Part of a small language model's weights.
Size: 10 layers, 2 heads of 64, MLP 640 tanh GELU, 3.69M parameters.
Architecture: LayerNorm before each block, biases.
Training: a variant of SOAP for these matrices, 4462 steps.
Each number is 500 + 40 x the weight over its row's rms, rounded and kept within 0 to 999. Layers, rows and columns count from 0. Numbers have three digits each. The size before them is the row's rms in percent of the matrix's.

# down: layer 3 MLP down (transposed), 640x160, rms 0.0884, rows 523-604, columns 0-79
# up: layer 3 MLP up, 640x160, rms 0.125, rows 524-604, columns 0-79
down523 111:553484508528485513549513449517491511550513503519531553472424497544450545483516502529478525511465497529522626441434517504493524552449447483489540487519466439509457572430525455488506431443462519479494512489605484477445525542497529484484508483
up524 110:509454544560467429498612470507486478520506445538467508500493476509489579456468401510443461571541475511558539502487457521534518525513505539535457524510528465482514495531516520474534569522502559542491486471473515566467512532501524474489591518
down524 098:480587508436504517519369515511499467477418549489547476477455568506514515442456529529525485544482509442527479516518528590479414511535546489417469522542535557493523492440467467477432486469484582523422570570514479478536442539454570504461547463
up525 107:462483511539414481451511485564526457500555468507517560558538529554441552470483503541498499471541480496455470507537478517474464525492545532407514451508464524576520522488527534494530470511431459540469463470454500493475545511464452547582527403
down525 095:538471565445512520488514391595578451417497495424495430500540483551452459484529509559527507465459517475617427518495538471561486527525478540492540442505466482494527531518466493540498505477518532468515471557463476466480512481471491459462497522
up526 100:449468560475455493512460501556461511480507454514529457507559479510505473417562457511451394493481522546508472460543522540519541457420501475486488543476460516565497492479439493537483552463499417526538499540559576477502491558551531547457504500
down526 108:471497506523567515505493519483477420495580536501506528569481540511542480445564496476536489482497537595491483431522544469536530469496494416484432534501529484493541496470513467534480522563514512516618521532514572537466500502475524463493608456
up527 097:542437530493408523540550574490511515502551516529503552506427518467507518597525504458478549438393503514486480520455495487490548507490466482528505539485529499514534517474543442476538630553482501538505490468507531506483494481492499561531482521
down527 126:573600514473470557465467585525543510531503499422545476469505396495477562461558459541633499456436511525486449465501517451479478446500547470547494562423446494495511470492500488507531549448425518496554549537442459529452414488453571477502520491
up528 100:473443531563459562524524447427544481499537554568445485530511444478540463526537482501534563540505521487523448501481532527493569469542463507524557445502562510527511459424524435490495524551540554540507486529562518496534539458453522430511493533
down528 090:476515529478524480478441549459442557477510488472553427464479473489513494628490536506477508502466503556432533467527486475556518484560544494544535527484521524496491580521507514443571526455513466488523539494529562508493482492541439485461439462
up529 099:489507401517428497424434515504499522534519476529483503442547471577570514590439527494475489464533497454516521500438527530497479372505474532550484426480425364477458521506553554480415515523508511530507543509498525559576501519485528490496477522
down529 095:547434594424503427540468498503502494486518451518539590540496526516425550536518444463512480473414474476512546536581505505494502514531500535495583506483413453442441497456518459536522460486511524507594507477516465502524470492485497512460509459
up530 105:462534434542468480523592462546549464504490501500487471520525527472386537524521458555467524503539433459475474525498511570527520536548574470424496524562469481482536518494529534445512460538451494525473496490488499519479528483445488496557487550
down530 106:542510512515447473481473460569505552498487498545539463525509546568565525483464492612453422480544427487507471531491575493429425555459484502489491495504497528504447540530499507502472521523492543467586507531507449431507516538517523463402525507
up531 113:478455492508550513486480514515516462501498492447519481513540538452465515526508513543455587533453483501529471459525483505491520501453493478523503570536491552526478478539485531468511528473477525535452545475484469620422498411555480422522429460
down531 112:446482513485504527529583526531557497442444505499489496554439510527452511499495484537504521466510465506499551483503507524434464515501510413538481562616496484491469435420460510486462516451513509544586504454517467517505483446469447502547510531
up532 108:551544517451443525440493487475453545544544557504555543447492407555458505554511467566531510439510587443481477490501508532523493525465615548553456559512532503514477484467501503494446423548515525517481532509442438487505458510493436497564456498
down532 114:536571496566489468477572479526538549525464403498493458462518494502524472527393470469456581498488550473514530485500487565475533514470515520523540499456569410476441471529463533508480427465477485597511530506480404470536507545511538490480520493
up533 106:483501556521452572521441440501453495521476477510463532470429561512533541495515532531503599458453448577503449562486550496574465548481533461497526493520541473510518480546458525530495476493563464567522440437517529501467500523528394526483546520
down533 103:556570505454487537529545504526460479521493507522413545502461480508550498452547499540507490523548537516532417459442525500488494499447448492534538474538472516489534506575566482548502583491567507494477466571498525536509538523552513556539549571
up534 102:380403556467450510440514532453485542503577516501523488497443503454492458534473484472472568507566532502464489457552480536468589486559531461602526475475580486465492518487496535511489511551552492551503521474508538518453506521533536525506436469
down534 109:459632533465565532553454527469468504419425551495515494483483497447504491458458509500447497602540494500515481448475481487519496483452534488518471504516439471477517429520482450502476461493472545486510557499506535464501539537498549537433505560
up535 109:537511555511529442471526428515524415568512505500494466490500546458458531452472467533502530527548485569583405500514475542497474494517473505476444516498533587469515509560544595483506500518494619544531481488510568469479518507454510550505490472
down535 108:486560541537571558534518570504493564452573523479484481478503471508534507526503522564548414436484513519439474509470556458520514518544409476464477514514509489626441494459540547435534497477554528554549516475480418554513485528489476522510481503
up536 090:429445433534409509486460488486490526464571551571546442492446526523542481530512529555459570528441486482550459546524493582512523524542502490527502518474519490493455539521468501498529508471581463526548415494561472472511539546432537460519486460
down536 110:437551545404490448487512486491539494547444514399553508489524410501553449497479511454487463506475540563442496492540512453543457455555521493522454501520492518534452486523485530498432520456528482468536539450468524501535453460528526421515478508
up537 091:460536481491582477437546483503563505499540472530532489566494478455439566505523490472451533546454488504493521538434454493570523543583488491511474413529545447463511505477540481489455491465549523466463463507508550535454513550446470519459509428
down537 080:500563513523520479534450564482568509441478416469500551496403529522564512535489585532561469479501488463459527499540560544485493500496578451517509514464562494549474525510503489490495493479464527426600438430548489492415489465549487437484531470
up538 096:395520499471487468555505524530515539519549480465505479559540501474490556488494516457494528474507555534567458465575478439516581565421490494441460525469618569508569480461524480498530516475407454480526491516537452483410521455467446542517455543
down538 084:478525569500456491498463516415451553523485456481501532459467569479503459522492480541476531471424522520516448463480528519567430491517541519519537592553489556483466468462479501463556493491573466461565473532468493470537498452466515448488509498
up539 108:522536513424515423441391531556426512466556507487524531440482491483526490467458483516445464448451525501576508456508513526413538505473487528460514468563430549519595501509503534484471521470558482479484525527544436489471571534490479591526587452
down539 102:458526581529516497524572455480527516497541542479467527528525454486426551471599530527503561532471476532535518557533530492480494506497478493536470444597434424453538463495482513460497511570516539477597511523501543551517516486471535484553494513
up540 088:584514493541495466523450431526519492493476496521513513502481531449489574495514454557476513541521459445555526438456529496495511489563470413495588467470517497449542497516486529495496488470473457469454465478548501467506392539439490589402588556
down540 094:464510474422602461478513508444504524485499578519427472459390510458505566510502504476496445541541496480481411524527471553489527499502532499617512515478464529547500535462482548474492438500540580477454516501494555513567534463532491467632479506
up541 095:551534506486515504500473447483540450497512496476404489584535457533539566565434500514470487522472504454559491497493523521531498488492476473416517501507508403484539510483494485530534537501531456524561485497555499533508516536569418505536553513
down541 097:512543452499527562504510454524488555513531523509521517483427439513473563548454481528483456469527455461506497517521589505525435513484485566509502586482525573515467505454493553467506470486533464537530480531445509503564477504441530460493474508
up542 101:488516451481504515491490462507475423492551476464565538461480544529563544568542460522465472494573449472458500492527538485495443542445516602533487523519504522531457449509484491477421537429523551505505482561543432508475531488484547528520485438
down542 117:478479492599492455487589506492520517507483547442497504544465525421539525463563472504472542486560514498493444465525496481511485464470529445505512592461451547496445493467458492429491566479453524433605492512526492560454542463593456530470469581
up543 098:538512492457585446482483487487507517524499542549474464489444509543509474557542546490449516474472531498495440528549484601535511486557529519538419430539526481457474467482483511486507508373502601500473454497444489442520522438453494520498583513
down543 080:510516514486530517514526545529418460529453463483516513524507510508416475422479507478543533616474517447474533523477576526446548534530487503490559423436467483561496504526477498471457515524484451490524414475481522525414470532471456483461443462
up544 114:481487425427497510550555508516453563476457483464514464486477377477503562451499520572507543435519510458509513527515443502488519541509473452526494532495496472511482555521443466383535551470520551433432419521501471553507544516474456515489484437
down544 110:501466481536454457500485513526514478509565532453475440501491442495451465497516473513570526540511443428528519554440476468485504522529583488478589449499490482530493551543556561518459487545493531511540549429554454500486486501432496497494536436
up545 089:521423543485508452517486488550540418537497519479496486502512518548512510519475522469490498506464461491509516507545577500511528612471473541471501472433552526457493481513555507548558501496580513471427495543471568495454514494529514498468553504
down545 103:469461446559502461543599504460471519489522450459468508461452470385493512468538466463516516544515549447493565464526493511504532477495496490502537516511488474541565480554460470439481598516533519528552517540500466474474566495497518544590471511
up546 088:450485463504457520495511536482550534503561572527504458451478503543528501474458523566502524448516503480479502518548497476583518476550529463515443461526523438491469507568502589532492518520519501488526493466519550525523504548435537491491435489
down546 097:467443548474529450503521519522558523524497440555482453543516541451460443441468487427499542554409440504491445459473461521469489464583573401525557492498504557610444517512486430526512473417558499502577481527462464499538454521505471480499495516
up547 072:442505564444481505455435498517494529489556480574503502533542452554574509551558487511446558511526409503478501518526456475523524510473450497449432424500514502449454544514525456512479507500488514528593451485539568479458558509499495473523496469
down547 084:533502523504457389510524501508471532463540486451456468501455498522468525447488515473540456456432453433486507424468550480405479505557478424469530539441440496467522460547465486439500454453508506502621492557515522487624446469494484470454534506
up548 087:439484548519528450555500524486482527445605564482490492450560460480476488521540474450436462499498526524478570515493601506523489518578492511482498512466520466509418414435450493530407524536459528478513522430486483527456519497572423556471542479
down548 092:564544511503538487435569555474486485549478485440517515483510498556499480553551523509576497474532507471490441443564520470480488537473508485517539554447454505461573520515487525548523475503529564412464456511448501446578533403480523461561530479
up549 094:458472491537493477501438519563499509560542488491504529530471518558583553499509457523465578484516479538534479472510466512518511513522497543484456540476509522473460526568518428508483546501549450507566515564508474486449470492550468422541483459
down549 100:455489555482528471537515438529579518520498511474473506486501590469529430534483445504573476554530579426515461508523546498518512473427469557515554492466509518515452481463521563512484524550501488502458545465376421538558492503486509496508542463
up550 090:434456498483477539448415479443480505482555498500607436535479426482486428513459444484540512529514477500568432461444457482536534511502514526538534477442614446412571554508568419485534529486512479442545434563461476487451500478529495493501487471
down550 073:458525555525510503490502479491479462416422464464490455464529538495433512492479558470542461536522439502532510483485531424507512476471535554539553568505500475471429475518428484471528510517491480481622466459495445530526451520472511496504416552
up551 092:565437475500521461465422489456559536526500464516489547546511476609498524447552491513389548491548565592544482504473507417583503548509422523473474492425502490447503489511525508494453462544557460511509442579516552516441433488530494449541541467
down551 100:505548571512541497513523406530482526455479569525511477454517495443510456468432429488487422519529516465594451508498524547444463502459531558533495557543453521497522534446507492447553493550490567501388549521449431477529512503483510472525522492
up552 102:552496360520539458540473483583493497498476505549479496501504519546486497488540495514495468484445531469534529471473465458488473495503466534538451519502433513484556479505515560617478579501539466444533436474517540434491519478502516619510476498
down552 114:543551454453549549559500473556534447509503422504540540576479524507499515418489553513455540474498507532493539531513525477517509480514541480524542439468520511494493500461562486556498558535478503503480518473446607431519463546545514521620473476
up553 106:598549534465463411511436456544476411508489450511546409517534526564499514467462523459500464490538491546460486553501578499476443434463468509534437525538495479529514515435525509503513550577479484475543499524566493493484428497522483557454542499
down553 111:539529527526529486508533448528518465479507497499513556485486545463465453524512530515495516422473462460490501581602513425489504484493445433464516556459464475529517516407503531613468549511487493537494535447514518466415559459494512448463507433
up554 087:513543507525516566459508487510511467493501458490515465488557488486496510508549512582394554516544510499446565551483453514558519504559419489446418534508509518566475502478448539510502555543523520440486440495577522428490556513506533445451535477
down554 078:499469540530538494460429547496488564516513498523469498514479500508484485466501474423547455523464443523481542507545505546489493532483533566435483501467547477535477494564490467469570542427532472504541541551507525556557479446484519412468457434
up555 092:453475411537532506555586491475472411470539485466463534511435496507509632472549483537553515502495475470521513533494488480501518548464523417505548450546552569492531470507536564486523511478431462483491513441507488535433566529457507558543501455
down555 100:488498522543513504497476494504513502563517433542416481502479436516537465487543516442520476497553557550514507488557491497532497479516550481467479554571456543516531460514457496438485572534580455500508447500568561482445516463519484398440522478
up556 099:545456477542536491519566517500540462486487545541447523529462485512516562457473531498455561523460471519459564517535461551474447471546499517473556527442531512547534523467453448482512629530406560503508504571521502478493561534486487506477550548
down556 101:488535546487464459477447541507566412511457469586481478481485528476501460519579542510447520503513551521444478516527501535541460504528571477539445526512485578499595529553473463454548472500571517459465541490422418533470509394526477496560433515
up557 103:488536580494501490510553533526457480548480525463510430475552500465489511481512486492422553492520505479387609475517426482441513490576497552419532504443527462495471540443538446481440538479462510480520507449516517513543497554544505556425466471
down557 081:478500463506553569524452530500508469484454530576440585571492537527436506480554456540456509477477501553531440542495525487513493493445503473506521464568487525564508495564470538571465491461553490510457522495462554497469466374426512503539557469
up558 102:527442565519425513507489507444497467520553470536545477453588552508470490622422509526517442496483483555550551532515502508517498476456489599495526504545443545543455510469532493495515495483525430497471517535482469521457495458512427472566490511
down558 098:469499572388506572515616458462465486419445555509478492563482545444465478500448525528494493479489532469499486505512509516457460478425537475505482488424488480542517473508423530562487499476549471514516509482525431523477573428520601548500465481
up559 097:531479502502464440424514505583538525550489458533518450462507440481539516566444533459445508489487475479508563517520523464542452518463420519536487517553435573561448471511490490493483470481455464496524528475499500467526505531455513503478538445
down559 099:447499506454536501520470482566497463481506464502455476567506445539555579580495527507551438455531507491500465538524489467578527444450567498487549573479433492508430559488437500515511498484465483430493498440501579456501523440460438539477483496
up560 106:472403527527456483582503481454526449536518496423459579513505517486557527489492494534438484434469490475539572518470476473446549403535547528512515481479431507490496471560513493470572476439537512539485459433509507468487556506527446576503492597
down560 097:499448515495483473537571550439469499458494543575526469468558498553437539462499556574562509443486564518536489495527529528430539524501427552482520479475497497538582433464509508489456509521389479544585470567503482538411512480496509528486501502
up561 110:489487500452493486442460514516507503467554457504460517461575504488508505497451477458426542485500445500587495480474512530579629537426454415543569535494489524537508487487545502586479523482480478462477504533419494454472509561522450475529490535
down561 101:503498540509601526484439450547482465526505475443474521521470505567514552458567519431502450483475463517547464509511486594558496467520524499541520581526542461475510543453449528524544446485486523495545512514498509411554477509452486487471475449
up562 094:488551444512500503511494538522429563521404496554519436439527433468524525465488543522507551500557520399495489556471495529573495510481600516481487440540489475522510422466458469484460451511450501502442514507486568423523446587489547498430511468
down562 110:495541511533508493540510463438507523496508497490475441488592533479533458474452446475486449559501535400436517495566491531479416521531527510571519459512525506514460341556511582542470501509516448522528505448505418483560558489474569498499560471
up563 096:448459514574430497460474468530514539420618485490510358448474456543518535460485492517517500494498505502536470513517442480539461522496498483472563505505578479450530525493479505481413502500547482510497458501488530527497466481425525431439495454
down563 098:446495557478575460550507495532548513469461515552449497530435492488577470537477494494504530550465572479422485456516513502469487415522509508549425556467482551515441551547464447507490539462520529490496481484467466477548509491489505543556494483
up564 106:529496521428402491469515470480542366522473459554450479507559488470496491491463502495503482486604497484511496541522480521532491473502495510506478425465558547474560432514464489550540485537527539549507500512502475512497447550513456499452532499
down564 082:479454521496509513544507510493541506475515424518449480423514497568457547523532496457474499468520475547466509480488420481427469485506569522487498543438476480487551575507488592483589457569498530554549463495550537535474584520459509472493469510
up565 091:490467543540550505473468510442558495436524504538544496484526406494524530428470497527461553457481471496512428531477513453482486528499501522583463534564551480496522465469461557466533496556523507563559426512597474580520412494492517510552528545
down565 093:451569511532547452546516542491489491460426507555534450466467524469477497511539435471447468484500527502469570483502444487492491450469544530526509605441492463465502499568503452517553497544494467432482547396423454493521484503521538529527496551
up566 098:509497526541516475509562506468447565465526530501576475449514458535535489496516456476486568496423458497550498430516436572540525473528506487569526497454534464497564510457558476564545465501552521601503439475598454554536522432474502599515529449
down566 088:499454504505506443525433546477508567540504468472535435479518471469495460451475534591541536519507473507455546460437581481497485496480489493442414605540423565477507552516536506488426472492507509488502508489484522546555504483534449482477491535
up567 097:498578476531482588582439532393429458527503470511552496596549470426513480412515461482485493530569474487447424490522487488568523566493497491478458543486501454469513475450486479472522535429497490464464455431526447442471460504513474536569509509
down567 088:482508555551466504513509524484391539444465427471513501506545447541549494505366462517393510462494466518507494507554447492483520549448427445448464481488472492431409464389517454465496526521428481493525533525559594461470524476532497416427483496
up568 097:504476508442508472527517390598547474427490468503504472412570537534513555468444430436541454485526449490511465531494529466499557471483547528442496465508450525470433558499514434492533502503470506434495529557492409478471454491466535486521536566
down568 100:454477476493581516532511482579468540551430507506524497469553523465465470519540503563519470522505486438443447501452504496498499510461585455591427535457500515562486476451550500423488499577473456478486535458522510513636491454528521449451500464
up569 100:463561519440494562518576505614503494529521565570508411478489458537448512525504470467487524518531573496463547500459491603479475482510507497435481508449514535496499527520475509482474463553470439535507441460564529485481492437449468551525605492
down569 084:487533479593425503538432476523541560575515446468457513503581545486505500506558539523523565516467521492508478422483473515495495476472481522506463519523529508462467457495470448457508533481501470467476550486473541547546493506424473480486488485
up570 090:537425473538449464589499469460483456553508510489567477492485509485520532551504497489526414537549490511526406534504535495521456533482499442439464507540537572507442499535536468522559442500503516532553491494462506434431475498485530449543523420
down570 095:469547504571554449494521533542522503500447522449490451503487502528544538495420465512464448394456518518493520545498511477551564513542518473527523453454465469503464436466582532558471487513420532503520450520443456467466445450545549559511519504
up571 105:469497493519489509480454446541417464537490489524526436509531460532550500496523474463522458514521598495483480496556473490572441564519466541498508472465494582483445462389584453547443490454464401490487420489475522486471527555478497493550471506
down571 108:518486436491492494525628510545462523488463548520426476611506494518542513478516569501520502500488504576507579485481514474474475475472594508471502488501513519518522489409420455450476512515505479539531504482472482549499487541547554488461411518
up572 097:449494528485483447467458452507493502478424517490541463512530548497460591513464559555474593485512509476540481510466509472526496547542513539453506468448567473468538457463468546514451423509463482492426469512536484501442475496434538518473540432
down572 107:518511462529551470539593532435433522464574486507451450536488493486513486525590493485547515554514455500496477502467562554510484423465575435583461533566441549566538520535492467493568578453435516507506479525424510487529475511538468472490480552
up573 112:495443470537467516501443491493489448521513478424499502444507471441550467473523576536461604487503437505492489486495511512487499431433573526516518560427492464464547487481536444400413482509549511521476504444456450512483499562489430470534466441
down573 119:485452479565434516522525549491505541467435517526454470560536508499531470657419529420494498558503507514499500505509469476511456508553533518490497510515496470539470520449468520498507484501498509525478544511462478416585517510500466536500538465
up574 094:518460531508518435534497382572505455528509565483483517506448485514514523532551436461435533539477468551538542455472509515418515511544547465464502506544533536455438564532545486501515531538461450517427518506448488506494510548508510544524478508
down574 094:458582515511517521466507561502472472533497536485567523466508499511559514488488498501613455505496514524495475514571513531502434554478518505494464446476529520534481473534485511535462458512512507436506410528556561461492570526492579517481502382
up575 102:483429526482485464567491490474419508505600549572531530555489445499554549518509449489470493440473479438535517464466422547400547570497506477603508522496545493547514528490486515492553534491598550496456429570452504537557546453450491522527502503
down575 090:453536546467476500536449486519501531563489590473575513518445542490493516498480513533511527590451529503460521456408505464547456566453506547497475545508415522526516557488482497535489491440500509462498573530459521470483552519496515469515515472
up576 106:508518417495434498489479544539437443550546576512507488511507495422439530511573485510525456491531547506506513461478483426511508521558530557511480539476516451535478454488511475425471455529479412435433504499545491475568516493467517484522521427
down576 106:557559412547550480501517472567512508457466502525398449477501491520531474475455512463418516507523521540532516505520506441532508543510491489510488461537462471466440435532520571473463514475440435538537468448553524557491506496436544542480503514
up577 096:536436446511490536477514409499470542542530545514520461472574423537502467520453509472486568537526476498518521471484474544552521449461500494472486446515505557485436485544537524550448471532481490477518435416480565483552511548563449542470513502
down577 093:510476483481437496497534488433477428502443435528509483466435435518497470500473554498480478444549550537518552494486569497487516440508544484505565573430534543520463490495479504509568422494502422508570460470486534553508469518635495522509514543
up578 104:487429516477549534531480526543502466521520508451464569413543482438517505444553431512474578488467560493451505509485500544500585453565501453510495519506415533489551497491480463512549513517507454502558442522559532520554548500529482554506453511
down578 103:537497492540473551524518521509508516574516492499527487485517442498505456530503441554531426484543493503524481497531534556484495583555433521548431462426458538514456521571475501491459534468485541509512530457540514440478446477483501528522603501
up579 103:560405523482464547495523469480485508503523506478502501519512460481564465443513528486515484460484487507344482542584530576529450488437464527487525454497429534561495475419518515515534455473606520510502448544467529475500455484562479504472536414
down579 099:558474453494453424524508458607475576500522564454565567521486499540508511505433522446489541393491566521511507468493466494572509449520420496470564500464461463487459473440498507473504498549520487528568517435486547481441453503507531528501484490
up580 102:494443496549524512399458462506596528517575550552518501491489524509508522543512487509507545509451431536503515452497509527459544534526492510543509459459560497526528526583519473511408468437564457516501499454482542477440478461514483517428477505
down580 089:463483489559557502538541527466498429516516593445484546501446474505516509512459597494551479490535517537442488450555493454468540556494465450481503550470467443522535478598495503499562523498446598517474502510476497487499510508507459473507515452
up581 097:496473516522572473551521533582531548552537544486478448499526534541435499519498543488543541520480521533509526447507581565517457507497478492424472512510463526539517513441570489375505454467462455521556567545436486435558486489495512559499512510
down581 106:511503494501461500483544458470535521554539511492515513497517481506524497460514529528522466475487489527514515444455499549608474433451451473476485490460628535503442454517524446539446510510432439477499424457478485495506425550515553515464508481
up582 105:536540449527510469487537496569496462554552480472520475481525507513578530446496489448432533509524592509537450432458461521507465491493582435481512490454577597510509545519491509518549438500521494496444539445423473462525474568545526482547532456
down582 093:473470518527500568456448566492442540454486507403473557495480520494444507563505481509554435549534492530436535511573445471411507555510480487481496558440473512499509456465475483542552552502499453465514535510485500493540525472461555533474460558
up583 107:511529520511459489505492470529468401563509456472435529509448439463451474486503500494497526602439513555497498537457477530458536555528518527472438532529553498517491531430448552494588468514522500536535484557521511562399521488485492519538515558
down583 103:495487408551508477554593574519498524496450471525457526514454511503506419503489503454462531546487478470509534523535445531479496533515434453505471541531556461463482455522507508482444539514510478568496459488479535562485491531478513489507587524
up584 096:549532554482563434507532532508493448541512486481534486467549523550492505544440453431492495627486488547546480469555521460531464545445495494519492430532502477524465515481485442525491554478514450473474500506483518528504521504398459537515558476
down584 113:497465548477455503477503536515497498513521491485489507540478503527486492452519563446518512497535490520509509504525525490514483483498509478480467467434512457425459490481503493534525501531449490538497456465436585465477404506490464547497466561
up585 083:543431444579472503451461487500520479525528534572469450509499505496515444542455549460436502466578554484532562554520508504534540512533532491510488528516472509455533494466446494566442452514465499480426500510459484480534495493510545486528526511
down585 094:484482522505462516450515548588462535519496556469515525496540426464585483478539432556492506493502455519488463477478489610469442486499484525551465519418522492530473555449489386604489497541474446443467500530477536523519516520464496515450480464
up586 094:474533489441579496569436487514506503535523496537487518541588465485543446501533545484523502498465398529498526536452525488561513497474504505514466522521459418452467499509521435463540510505507450521545503437470467462415520442512524481486560478
down586 091:573511422512526549532459494512495512541434488536506562427480467560470507475438492518513527524478404510524516523481484628523486413530498464483534467511465501544483526461520478460524506614547511545480449454512535524480549424456487494468524517
up587 089:512470474527512470483461472465520476538584468477486533529433515527502543493561507515494533471488466484508481523451464504510496468467575469557465505490513472521543524467526450462544484490416541451538537526450483531497473485467481540526462494
down587 105:536558507541503494484477539542495429505548468456407501550410456464516479558485582517454510508542521514491450466448439547467469528430533518521506538442491531541483503406492513456562526550441497480494519519508471497509500472523494516498418533
up588 088:387476524486505497465432507473485525483502509545528530490579546472537507556486566467521501471526552467435472475548482523551526450530455470464429434485432487497444485519456464425465489537510562516405489524481570445534513507541512504531445472
down588 097:554498495438476484446508510428523485490467490437520587497494501567488504551503425517553524495460497576508521545560467451463456418500553463453555491497527491464538458410564535527535465460471482474498485493513517531498497488478459468446554556
up589 103:480365547491430463540472494483484511498507426490447522558460480499503445472498553517475495525456508554469466532465464498519494491544501483553505447542516495515499525542406549523462490464528515597485566578591485520443499512581504493496491492
down589 097:574487554505528507475436519517516429462535512555479503428445586458545527490523554477482487565531505390499500466494474540544635390528509512492527566488553424561515535551480473484520535538489478526540499489490509564478523441490574475498522528
up590 112:525541559411434543515479453500454465579480483491486436528522543513491419549503526499495499448484501505481523519466515489521485547487434514552467474480488425570499507469478502504574472474546523559549468515443475507413520471428453497576542485
down590 110:502565474452542490553492510541494516528472484493480491513413485462480490494464546528456540482436545452386520559517532500523491547507455533545505498510526498590521484509468537512502454507506454550548554516495520528478479508537523557581466487
up591 102:525456535457465572515498570472490534502509479427547518552483522534473466464530512451433548468528456507455514536555516554536501490466412508548505493548468472571454478525461562459502510536502498518507511533513465530528478517461547491502491540
down591 118:477493566524545512512543548546544520472455450493438540467469462476514445487524585537429502471579458539448565578513469516458475438538461440488435496484473486434481471456495479488541517466527521492571496482567516493486538446532559472450487550
up592 103:507429493489529436458451529476539418492537471527464468518508504479471503536516486485531525407460487431454545509459502520508523456538520453532445504537501501532496493482570544500515528524536492551438492473492518435439427497503499415505493499
down592 117:495480516486495553510476583463548471522495555495531620592417557498494506492535404437487506475461512463585531539440512514437534489490543470517536502518536483531539527495481522486493515496485482504493499525562506532458473531509473463412496479
up593 094:472463456520489477420538502540438471483553529556475470484498489481438487461541457482492564549550527508479501478492522493503548475569545463459459469489511537519448467503490549494439437548406444562518480509486599429455528507496568493510501505
down593 079:515544485448492543523534494435483560498429507547518558566615528480503497480446491493508497565521505460533456613578451512480430520482460458421524449488481466474532482485546595544498595466487485487558484528504576486546523532454535515502539466
up594 090:489415563487490473472511560520543580505527503552462502474573537535530412514522529438456427429425548525525490528552446529525564500506526530473471521516452566551494457518469472372523565496493449409508499563500478516520517535526494517519425481
down594 079:501525481517513489507477439498516536531469492450485466531419567563555558460501467505542472545519466480434514540505504542499455430486480526628511501543518477456514553480499457522549474554500464549510473523480424489537500473512572520502442518
up595 099:473504507481500517517479533482545570538571453473407479448514532558476582477492559505417528491535539477476509450547471451540493513524434502401484495453520518543457532480425474478542449503493463552513585530533562476522522500500395438469501487
down595 088:519505574510572514475474518569533461450497508455527514483559490463502504513526527516549492458498483515460530405417470473503509484463571483492516528514451536545550528380481525460536509458542491575520547508411452487466476501518559542477503481
up596 105:497536462496444542558528569474485507549555496492494500447453499524477565502501458481492521572550497438547493493547502502486601450502604521515525425520462450462482503478563462427588466504511527489440585495449463527468536455509529476561444509
down596 120:556560495427496519477593495548455471487459517515447489463479456537476541518522488578453559555536538492569519476580574491498520483477462552503402551499444460486524461546506525367544520598468490499485572576483538514472559502559574463453482524
up597 102:543496496561485495415463518503476469550488479460564499419525538480554491452485537520537503421534503477454493500538461501427462564475570476373527496489509505497546519512500489598444537498597507459468432518478474492465524537442543547477453460
down597 084:569512477535485506498574410517525538505549576495556553493556507556470513485528528563505521490470447475532495525504500491416442515526478502474514500501489466500553457414472431467560431450493474508581500459494493504570417558467504501536551519
up598 102:422476539527592535460519493572505581444517524501465507504510545482533545466447524562458470501516491525548590427551530496574537441507460503537523467412447505516455557495486496556472529517487491523514518441513509452431465496476516544425459515
down598 113:435565530502487487515603480519530529512479462469538604502440579496487510512503494490539472424483498487509451501494460529445502533547592447453470451451525478509506472529513470535521505469465512553553476531482493527549480418489527458530487466
up599 092:507465538531522449568550489513496586494425505514468445554452401481561557506509512502444565480457510551473465512508517494547503445506549480443544511446588559505558497476492506477519452486472520548508483468549541502490549549428450479531547472
down599 092:480501466459570460460471582449474507480501543493535511475526528522487569552530517451469478455470493512500493485504515501490455490544540567508546540495568469496519505475489494541522462489511580472493437497496514476530531508478492499539490471
up600 106:471569543556544490457536412488515487484544473517453510534511522544554486474561515502494472531582571576464472504482512494552513496519484523472435471507473483501509569540537482431529493414547528518504481436493493532467518557531430499467462485
down600 102:550600489460461481481546519447440458436505502530475496543451481525567552423416480503516476533496516460550398504509516506479526478530461471551455498509489481468482529574491497453560521542525489555501475543468521466511519540468470498430579529
up601 099:514446507555531428453427449529542544522530482524447479482473519457529508447514494525483544429464489511532465466491496488537549476508533501594490530502521459484523564513444482535546493462562491468560485487558445499429521475560467493457457491
down601 100:506523477498446517543560478511461539425469488435512488502402494545504481463464588474492456516518573507509450482450444550475437499510507509461509486583494431487452522442520526563449532431447487575460501499507518528512580472510517450530484491
up602 079:453532491491510525461435523511512486491500492471504444487438578526497564491533554488498515485452494573492458533505539445547539485513534472462440509552507455480476506468553501448529457491506559587473508513562506443460515551476442501434512512
down602 095:579531466473512514510499528462522435445516479419419526487483430501495471468535520491510520532509530476441436494518482574484496433447574497569504548507458541499553510476467453450599559524566492514492475561469535529480518543489470482502485559
up603 101:457443560448515472519550442540547471514468541547417501540543461488482530509504470476523487490495485525494561466442427491470525537466481505523480437497526464497508537601476580443475531573388522469564477511473554499535515507481546522504503516
down603 092:451474475512488506450491502462528394523499509534495469506518512588498450507499424528489452510444419556465531503497571517561532512550502525526488432480559528468483457476503490495433515469492565462592539504534443438512502461527443512500463528
up604 103:483533454553467552574521451441563450436506471488466508499546513508497555530450475467496420504482482497475518554557460533594536529494540487498422460501544492406501531519490521519470540407470504491468470409477533524441497515485471494457491543
down604 093:509502523523550440521504466481493486507500519520504515491476499499458500443516499483516566511467459510546589535470664488474505549493508432480570551519418505487578530524486484546488448447465519483610523482513431471547405556463447513468589544